Weights of a small GPT-style language model, trained from scratch on English Wikipedia.
Size: 14 layers, width 128, 4 heads of 32, MLP 512 tanh GELU, vocabulary 2048, 3.05M parameters.
Architecture: learned positions, biases, tied embeddings.
Training: a variant of Adam for these matrices, 120M tokens, 14686 steps.
Each number is 128 + 24 x the weight over its row's rms, rounded and kept within 0 to 255. Layers, rows and columns count from 0. Numbers have three digits each. The size before them is the row's rms in percent of the matrix's.

# layer 6 MLP up, 512x128, rms 0.163, rows 0-49, columns 64-127
089:149151108122133130108106142160140164151123168147104146079118095118146146121141125107108148151151102122091165159128091124137136110114114095097142115132129136101091116118164136158127110143131122
108:159080127069117135117137152126094125164099127077136136086182140102130121171102107131142133144101136114096116137089114122116109137132125137116107100111172131131138140133133115141142121129161111
099:115057139126137116132119142130088178103111132164152142133132097130151116165141178118144137158127131139102133101125134145074130132092116143111120087151140141117130121122113132169084144131140140
088:125104108111161124133162118090119090124153152116131153070114121129110130166116159118165109147158089118150107140148125123119084139113095122124122091150160110140101135129148109141145095128120102
101:086103123161146135100123112119149144121146104110110132097104108095140122136131141109121155114133134124127144113125170139141114148122115152121140160114125097094134194120078112191141136151100134
103:128141164141118188133106171105109112142122113131200117138110154144148133120110117144134093116112128129074131132148173092115134087126166072119119093156086094085158126170150095123146115143156093
096:115100130139150102138118117110156111122133092097147163098155113104108093144147113130144165138122129170085094146185110125112109124159144105115089103135125134110158137166138147152118101131121118
102:142148121115127129130172169162133120151122122153136126077186166140137128140118146117097132120058144164085152081081121070119136152131121143097162127133119167148104143101141088164129130159163175
102:134090108049097134148151178164151121180106128132155162084144115130131147096129140119115109090104105143131124117118131127119147167094131120103138113102153164129143106162134124134179115134174127
102:163102120107097208140087184124159147136097153146116110166155102109184127096142112127106108102093126094144128090115139115123107062146119117129119137113102128107131101125179085137166131153135118
099:155154099137135166125158124103092138148116133080108139132147158130185138103135146144135128145183108126149097135142141092123124121158155069135135118115115118110116129100154116129092109151099108
092:134138131136125186155118142126110155151091139135116105158190167131135127114110125142110153118142115113133118124120131095102136135148153109135109102115083141118169129125173068107129109162170090
095:160154112104122142155102194114162118122128124150151102104140127134110086107120154139075121138087147083101143125108164085147154147131116093116141057126132068118150099139153121116169117154151117
088:103096173111139085144141121140139116138145145144148121135138144129129132134116189135108104094151109112177081120146129125147107117122161147124117093111144098134153132095152152096143079153111142
099:091116084126147137066083105114124115112153110138111136119128124115156134119118159120093114128096106116134130121154141138132127128129110138127142121149148102119165105141124141154138150127113154
103:142121118097137127126155175122143130117119096125151166130141167150123074198129155140084106103099110158130135138083117105108116090114130117114120117120124094111176161177091157158137135131111176
103:124105104131124132116138120164123148126107101134134143118142087110151129108119085121114174150077133099119157097123146145117157120117166118122109106161147118093154116159131133162208108124165131
092:129159124160127186151089157125160102127102119114114082115147103133137123107117108135102106139150107168144171126130197108115075112139157078126154132126100084140163135128161140100172130141107130
101:112178101135144098075116122167105145126147115109121106111122130106134137157113094121165159145146134149159150139132148089100099111159182099124111119138130141086132115091128103129125119113141096
088:168106162146100150134150145133129140163122109119124132110148151120159137151121130117108118096074147131104168110103104121099148145154134106113129104134102156138125163153126118162154161157150164
092:136144126145087141157141138120167112147128140109126130119121155131114087119156099140114118122176174165165153080148116073130109107110146111133126145113110137138143135190161125105116095162147114
103:108108126125185149142133109130139124208137116094148141156116145096092093139154129118109153128086124151107093126115128121136120133104149135119135140171083158125145103171110120111117135138158164
110:145115146137103144117096183099139100150093091116143128157152188129143120174126145142100117128073138134123162119106105099090095101137163122125125094134165133155160160168118119123140116146112155
099:118125124128149168128092143162167163152144095087115110099123123091145123090129152143100147111138144126124111100131187118137128168170124163119117084121131096119150137147158128153201095130138134
114:105070133122114154143113150155078137124112140146152126126091110137103094124139137119140141131101112134137122128136106135075131063131123106129109145129101135117145146147133113129144083120145175
110:131133138130105135152170167097105203121165139132144113116159149127132105131102143123111094126124112126112132074078102126125150102098109138128166144125105143165103099123160112163140139138132133
098:147132136094107125143117144137136107149122149116115085141144145116114112135087112125102182145092170161093117099129173080157114117152139121142145090128130096098123120113109127094151084127141074
098:139131154089108169156137116117115122163115095079158087137099118156131139139110122157145125081077136136088108119132081151105162112137170132114150114162116165119110105180109090091144100143176151
109:142128123128140113146163143194126120127124137124167141100156102134190124108082134145088116117122193135112129151125116123123135134186121130111160091116133138148125103174119162119161128127216148
102:054122148142096126142141121134120127144148139144117111148129132120192092116149094135122093160097121127153159124157115115117046092129136100133113142163128074062119136113145149158141145128110127
101:146113072132129115129184134122120112101117143152100109113172152115128143091059145125100089155137111133128176118125138108117134109105132144132144105177166119100118127092104097125127136139121103
092:085132116136162107179131103137121132104147118090127135152069091115119122145141160140146142162161157121165143137137129136148090158140138101101140121166139107131088132169104101124087138126134095
100:139136116133149154118135139134087123116153106120134120124119172132151134129110093108113144102144152152142088116191136060124131117112135145124134123131115118146166138139141098100112115176153106
099:152108116144120137153157156093109103116099139103124106143105182147123140101142156143101108094093160113100092143081133098100140101115144111121160087127143098134170171120102091142141129132124125
104:125115142110145110094135100152096145120133109112121073167120113125153124141135139156085108130109130119126159108066144127136121122122192143126132143158128082061142136122086134128110143130139083
090:140098144152139125157135147124102115098120134156135145102144140154125127151112165136156119114109129094121122116095119099126162124097134140119143113176136130133133110161141133171129102156151127
099:092104080133156120106107110119145135165125110116132148108153133108135125110138150107176159138094122148149167113113151133091119193093119082082113160156157098151141134184123134119103123142109159
094:144138088109123127125130120118135134125162148120174091120160137146102109148086134124175176157096157157149138126160135146105092141096080113116190102130168158130135112117173076128156105134138144
107:095094128138135126136100142101142134125099106114147107149104131085136098135117130149125108114083082116126132147101148151104122112121140089124126120175096096136087160134125102163110150135134145
085:083141096159109141128111160113138125115133104132137133085151123120142118108117107102142149141167176138156152138137125160120105143137121121106153118185147108137126166108110105142127147110165115
102:147113172097108111117122136138064185125130099079132132108084103123132121142086137157150127108166106150124106127090118131086159111131124127125123090150139117143099124119137144121118142128164102
099:131107165183177143140141132106102146134112108112156097157125139103093128151125181141173162127143146122104100093121136135109111142131120146122107108113088122162136164118114117147113082131128126
103:117073139073140159146076122122126138102098122071123134079138087137163130176114150118126117140105125113095121116123158138131102157132120134120138114145118118128086127088132131208117167138157135
099:141143110118127119113087115154137132129101126106157116105115107116156105140093115153138119093109133163146081150184196106116084129167183107110143094116117134109133054116158141119135121131150114
079:105141123082140120122133127108150150110149111125138128097085088115125104147154123096148135167115117166096148148158154119117132102134123098105130113161132128131120078148141109158156130119121113
112:131101103132142133079061152119156117143124124082133125106140111084131093124127162125092172119157127149136110125100154140108123125135119149123143098114159109140188101102144147140192078129142130
112:106141147077116090120115160148137127172126095128097141125151097099149125143140116129130163103116145160118151137128149121128108149115142140124141119151119146081159119154110089123121156136150137
108:152146159113158131135138103127099138133158123124170110128143131132116106152109123123144110108095173156174150108112092138113121092133132161114134139108162153119156082160158152136161121142151146
109:144151141069136153126146182148095149144109134160171120129178168117141133134075103142068106122067115126105167131138100129109116069110125102122133121127118123135174123125151070129129135129141120
094:127133159100103142132126168154112139138130113134109117101158134142118127183154128123129130154142167093139168131123142119092142154134169106112105138110116126117193155162086132171138112131131170
# layer 6 MLP down (transposed), 512x128, rms 0.155, rows 0-49, columns 64-127
088:140119105145133141129104115085132133122120206120120132112100091137081138150122115121181159164165122087139111178144082138142103142095097113094093124140123140150081141147112166146107165154159118
104:123113138129180090107150156112093115105089144129125138158137138162170079152106114123145139097103106130167123072153129120132182078081152115107162135112139148115158122104121111113105108119133140
096:170092129135126139170189127091149155122102141101113122167125094120143121130148137123124161129101152131138096113121142128131114129121132137121144143169117135130110118126101187119146209122119124
087:101161106177146132147144091104115130131156148126103118145090129100136135115158132126146136151118080149131127157146136135146128166127071132118115149113163152132089095131106113075084177165155122
096:142111126091129128152105131105097150113076158096089140126106142150098155164158136125091135072117166135176091179122115121107139172110115099129131084130127133170154086120132119094078123127148123
104:132145103065157098117143117125114163156137133139167131133134112122119165109111098127099119117114100136077094183127168129117127127143105126119123141130141102121148088137121134162134148151144158
104:146106108163116080113134120151137152112121135143122079150123094151149124145118132114166167114117140126134138107168156145110159123136070084127132126121112117142113099090078141096113160141103099
102:147122176108138169140148127134155112135157135131149141137095171115109098172122095138135125145111150124100147149151118158170097137108124092115129146144083108151131095151132131191083077139136173
088:109130114186163136118096148084170161103109145159145124170166122101100139108065089110120113151133139106142145152115167133159142144128103120114119130108138135137101137100114158148107126104099153
101:136112136123139097143118156161131149107118132108119150133117096139108104137094098123120152139141167172124102172154131163154164127111109151125094172109107111076135128141121117135118151161131124
097:132120141127111156125121152139124114139094113164124098153129147129090105161156158129137143077140143096111146143136083167163122115159119120126161123110152142117133135160109113137122113135094112
090:115151128156122131148163126136126155133169099163150131134117077101135157146130145115114088112148176126159155157118129107132135094137110144114148151098132092132130099111147179177130140151119099
089:125137135111110125119116085141123125162110147138085155132112098110144148161146142138139121086131112127115180163134131101099175101140108126148119139134128126135141149121156112066068167123128082
087:122150098142140115106078166149100150162111121134117133126150066113108108133135063112146130151133144130144142132109153111103100152108090101153145176126166149150138154151093112168126172132115139
093:110107173111103138098137150150114143162100176166143118108106140147146137110136092125090152158118179135160144117157115110111170116144139142091111144126123142119126139129118135098155149129156135
101:120111137121129135124141138122122136112154141130094110084135127130103145162153112132126123125148114117132165134142158152151068148115125103095131113085123134143122112112089117154143125133089110
103:137100135109122133131130118132152142136162110146092088187134104122143157132136140129120120108129126173155119080108156094086169140116095143114172140102147128119106096116142146154084123103114105
084:143101124100101129157135117184092143102104138142119113201142119140126143166181158116116128146118089120115086116134146088148151144085133145133124131075144150108123122142130110088128167148129094
101:131098135124135164121127130085173108134105117131124153126119142147166100103133080141110150125134148072093095125153115157133110104148139110123104118128120169151097119118138136120127183094120168
094:076153101133134108090154146101154149152163147123120130099114107134113148109129114112133144156186135141138130125106151112135116157137147095085134155145173104148110099092136128142090124163140167
102:097149157123157115152098113148077129127106130120152097186090117110098150159118129123088151130101139117151119118132102129128175119125149146086131164143121128134104127126130173097134114107127077
102:118112152146127150099127111118160118117104133169098136093144126140123191161154137117088142148173134150074123119129129140121133054143121125111101129075136104115123109133134134131136129137121117
114:106094161147132101120116107137116118163120127152166094168133125124147116162153158133165133103134103100143179131108144133058121107124131116115115098082141143126127124175124102127130128123139145
102:091160159155110132113115145151121109139123126138108125185164128145154073108097130119201137135108098083174166117093107138126097115170107134116099129122145145141104135129145118118102172136127115
115:141116155136117139118107095095139129163126058155142126149079141060172176131125107140141144151143158136075158100142134118096141186183152120094108116101154101115087141154131105152126128133153148
111:102168136132116148122112106131155134148131140151130142148169127103124148118094121133078072168118116129119103157130113125171119125118154140147144111085141100157135114104156116106087139155140133
097:152112131137097131129121108100147184145115089103127148130143146157114095135106128122124163127173183125158092122131123127137173126132107135157112144089128113122128140078163120097134127132113141
093:115103138126174147115123166125127112099122199133156122103150155114126090121161142123122097122149166113087104087132163123141135177102176139139156104158122114123117128123140161106172111135133137
102:129169116104100090136105135179112073075131172159133073108120139175134121116150133141123134138179123116098151141110115152137137136146102123111140106107129123121151133114139117122109109153123100
103:138140131142163130131158121117158119140075126109160152129166092154151158147133101112140155093154127123141141111101123135127169150103085122144107147092128190148135145118107118102123081130098162
098:098130139136148130126103149082150143132133115099108158141095118129081051164166141126165177166118138097114168126145088173148106105134113143138087145148093151141117124147117143132138133164090126
095:158145110100155148115118135091151143124108129135142114125130108138165161082142097121170131138124114131136121149133094102142159167100112155066086132148144117200174126092131127116141097168132141
104:072126146152183090094146148119137131130090121093129170113158134126142136165152122115129129126138144141167128111160126136126174095160132150148115148120145108145127097140149132141129133113110124
094:154159141109098174139088125140111167092109120135150115090164100109119167123168161131180137140127106103104154140107111097147134140104090140115153149069151138111122133105116162120107175146120156
108:127155103131115115109112133149161088098163143161168126133147129151147184109120099121127126122112112137136117123120166143133145126116101088137157092090160104138131097159101112142106164149118117
090:156118127104089157123165086104090127130129132110087095126136124139130094118084132153093163144149134153130142147142163148129095139144133105130155136102120097124096134111130128102136173116119151
107:102128140081128129105088144132147092122104161121132127163168129141185130130127117133067126129128116170121142113140128124171137114184162117114130116086106118153107109145142153083144131181155114
094:120175169106145120144119138143124129108102094164132139106132125090138170102148097117130154150089101131140112137146129119119140184144127138087136174152150143134175152126171126154087124140133145
117:108171142145135138137135102122114108165143121164157129102145152163100113110135114134102127134128159137118112128148158142153132149118083089117109177148089145136166112134102126131095131118141101
098:096127079099128139080123142113141129175107125129139123113138115148116194122114123104154116137136107139133136130129117135126100138096161157178109097140139132124131092139137131185118162003157144
105:143146130167120131103117133120117110095088158161173153147140070079147099139119122135153109125189164141130091134130135124139098109110123102108138104113104140138131134117110145118109174136153109
097:127122148092120133106133149130147145143135142130097140148134111136108111132128086126091109129150096140153179168156116146153147153135166102130139166155176148108147101155128132114112182142126127
101:105101149146119120112101114088097127116109151171129125120115141129137080151156130132101167128128145103139147093155143148155164143158137108142089129117116162153116132139139164109150130111148144
098:112086109133125096088138123133152139095120105129110179121111108141161114145118124118126160137120111144104139143155127112145136079115136141120154143102128137167157170154144149127178148132169161
087:139126161188122139171132120145132132129121149152126085170142170129106157124120093108155122093136173091115165132105106116142162114118167134075123132099151135124149152137106133120131147141124100
106:127149118118093146142137137127102108101180130144130090180095151192174177122133128113115153149146176155130125133155112178131124119141143118155130114112149105123153117113141106113142185099083153
111:135112100112081166126108141117116128098160101110144127083122136132156161123110122092124129151155143105120148139129071099095117117099104087161127125166152136135099143159137114179121090069167118
110:114147084158118142125157113164117106103112140156120121157131138141105087104147126130186102150132151112163131158105103119152124128128121164177119093089138114141157126154112095124142152135131124
108:113112116125149125135125100107169091130134075139123136091102090154153155095131175137082128140151140158138095145104122110160173052133170169158155157138090128116118162132151141138131105162141106
085:108125123122123169084102143127133144099151176118145124130126117136140132125062119146144147156138161122138142113134122115091169108149087102167133146094137130131092123153119108175121105087131131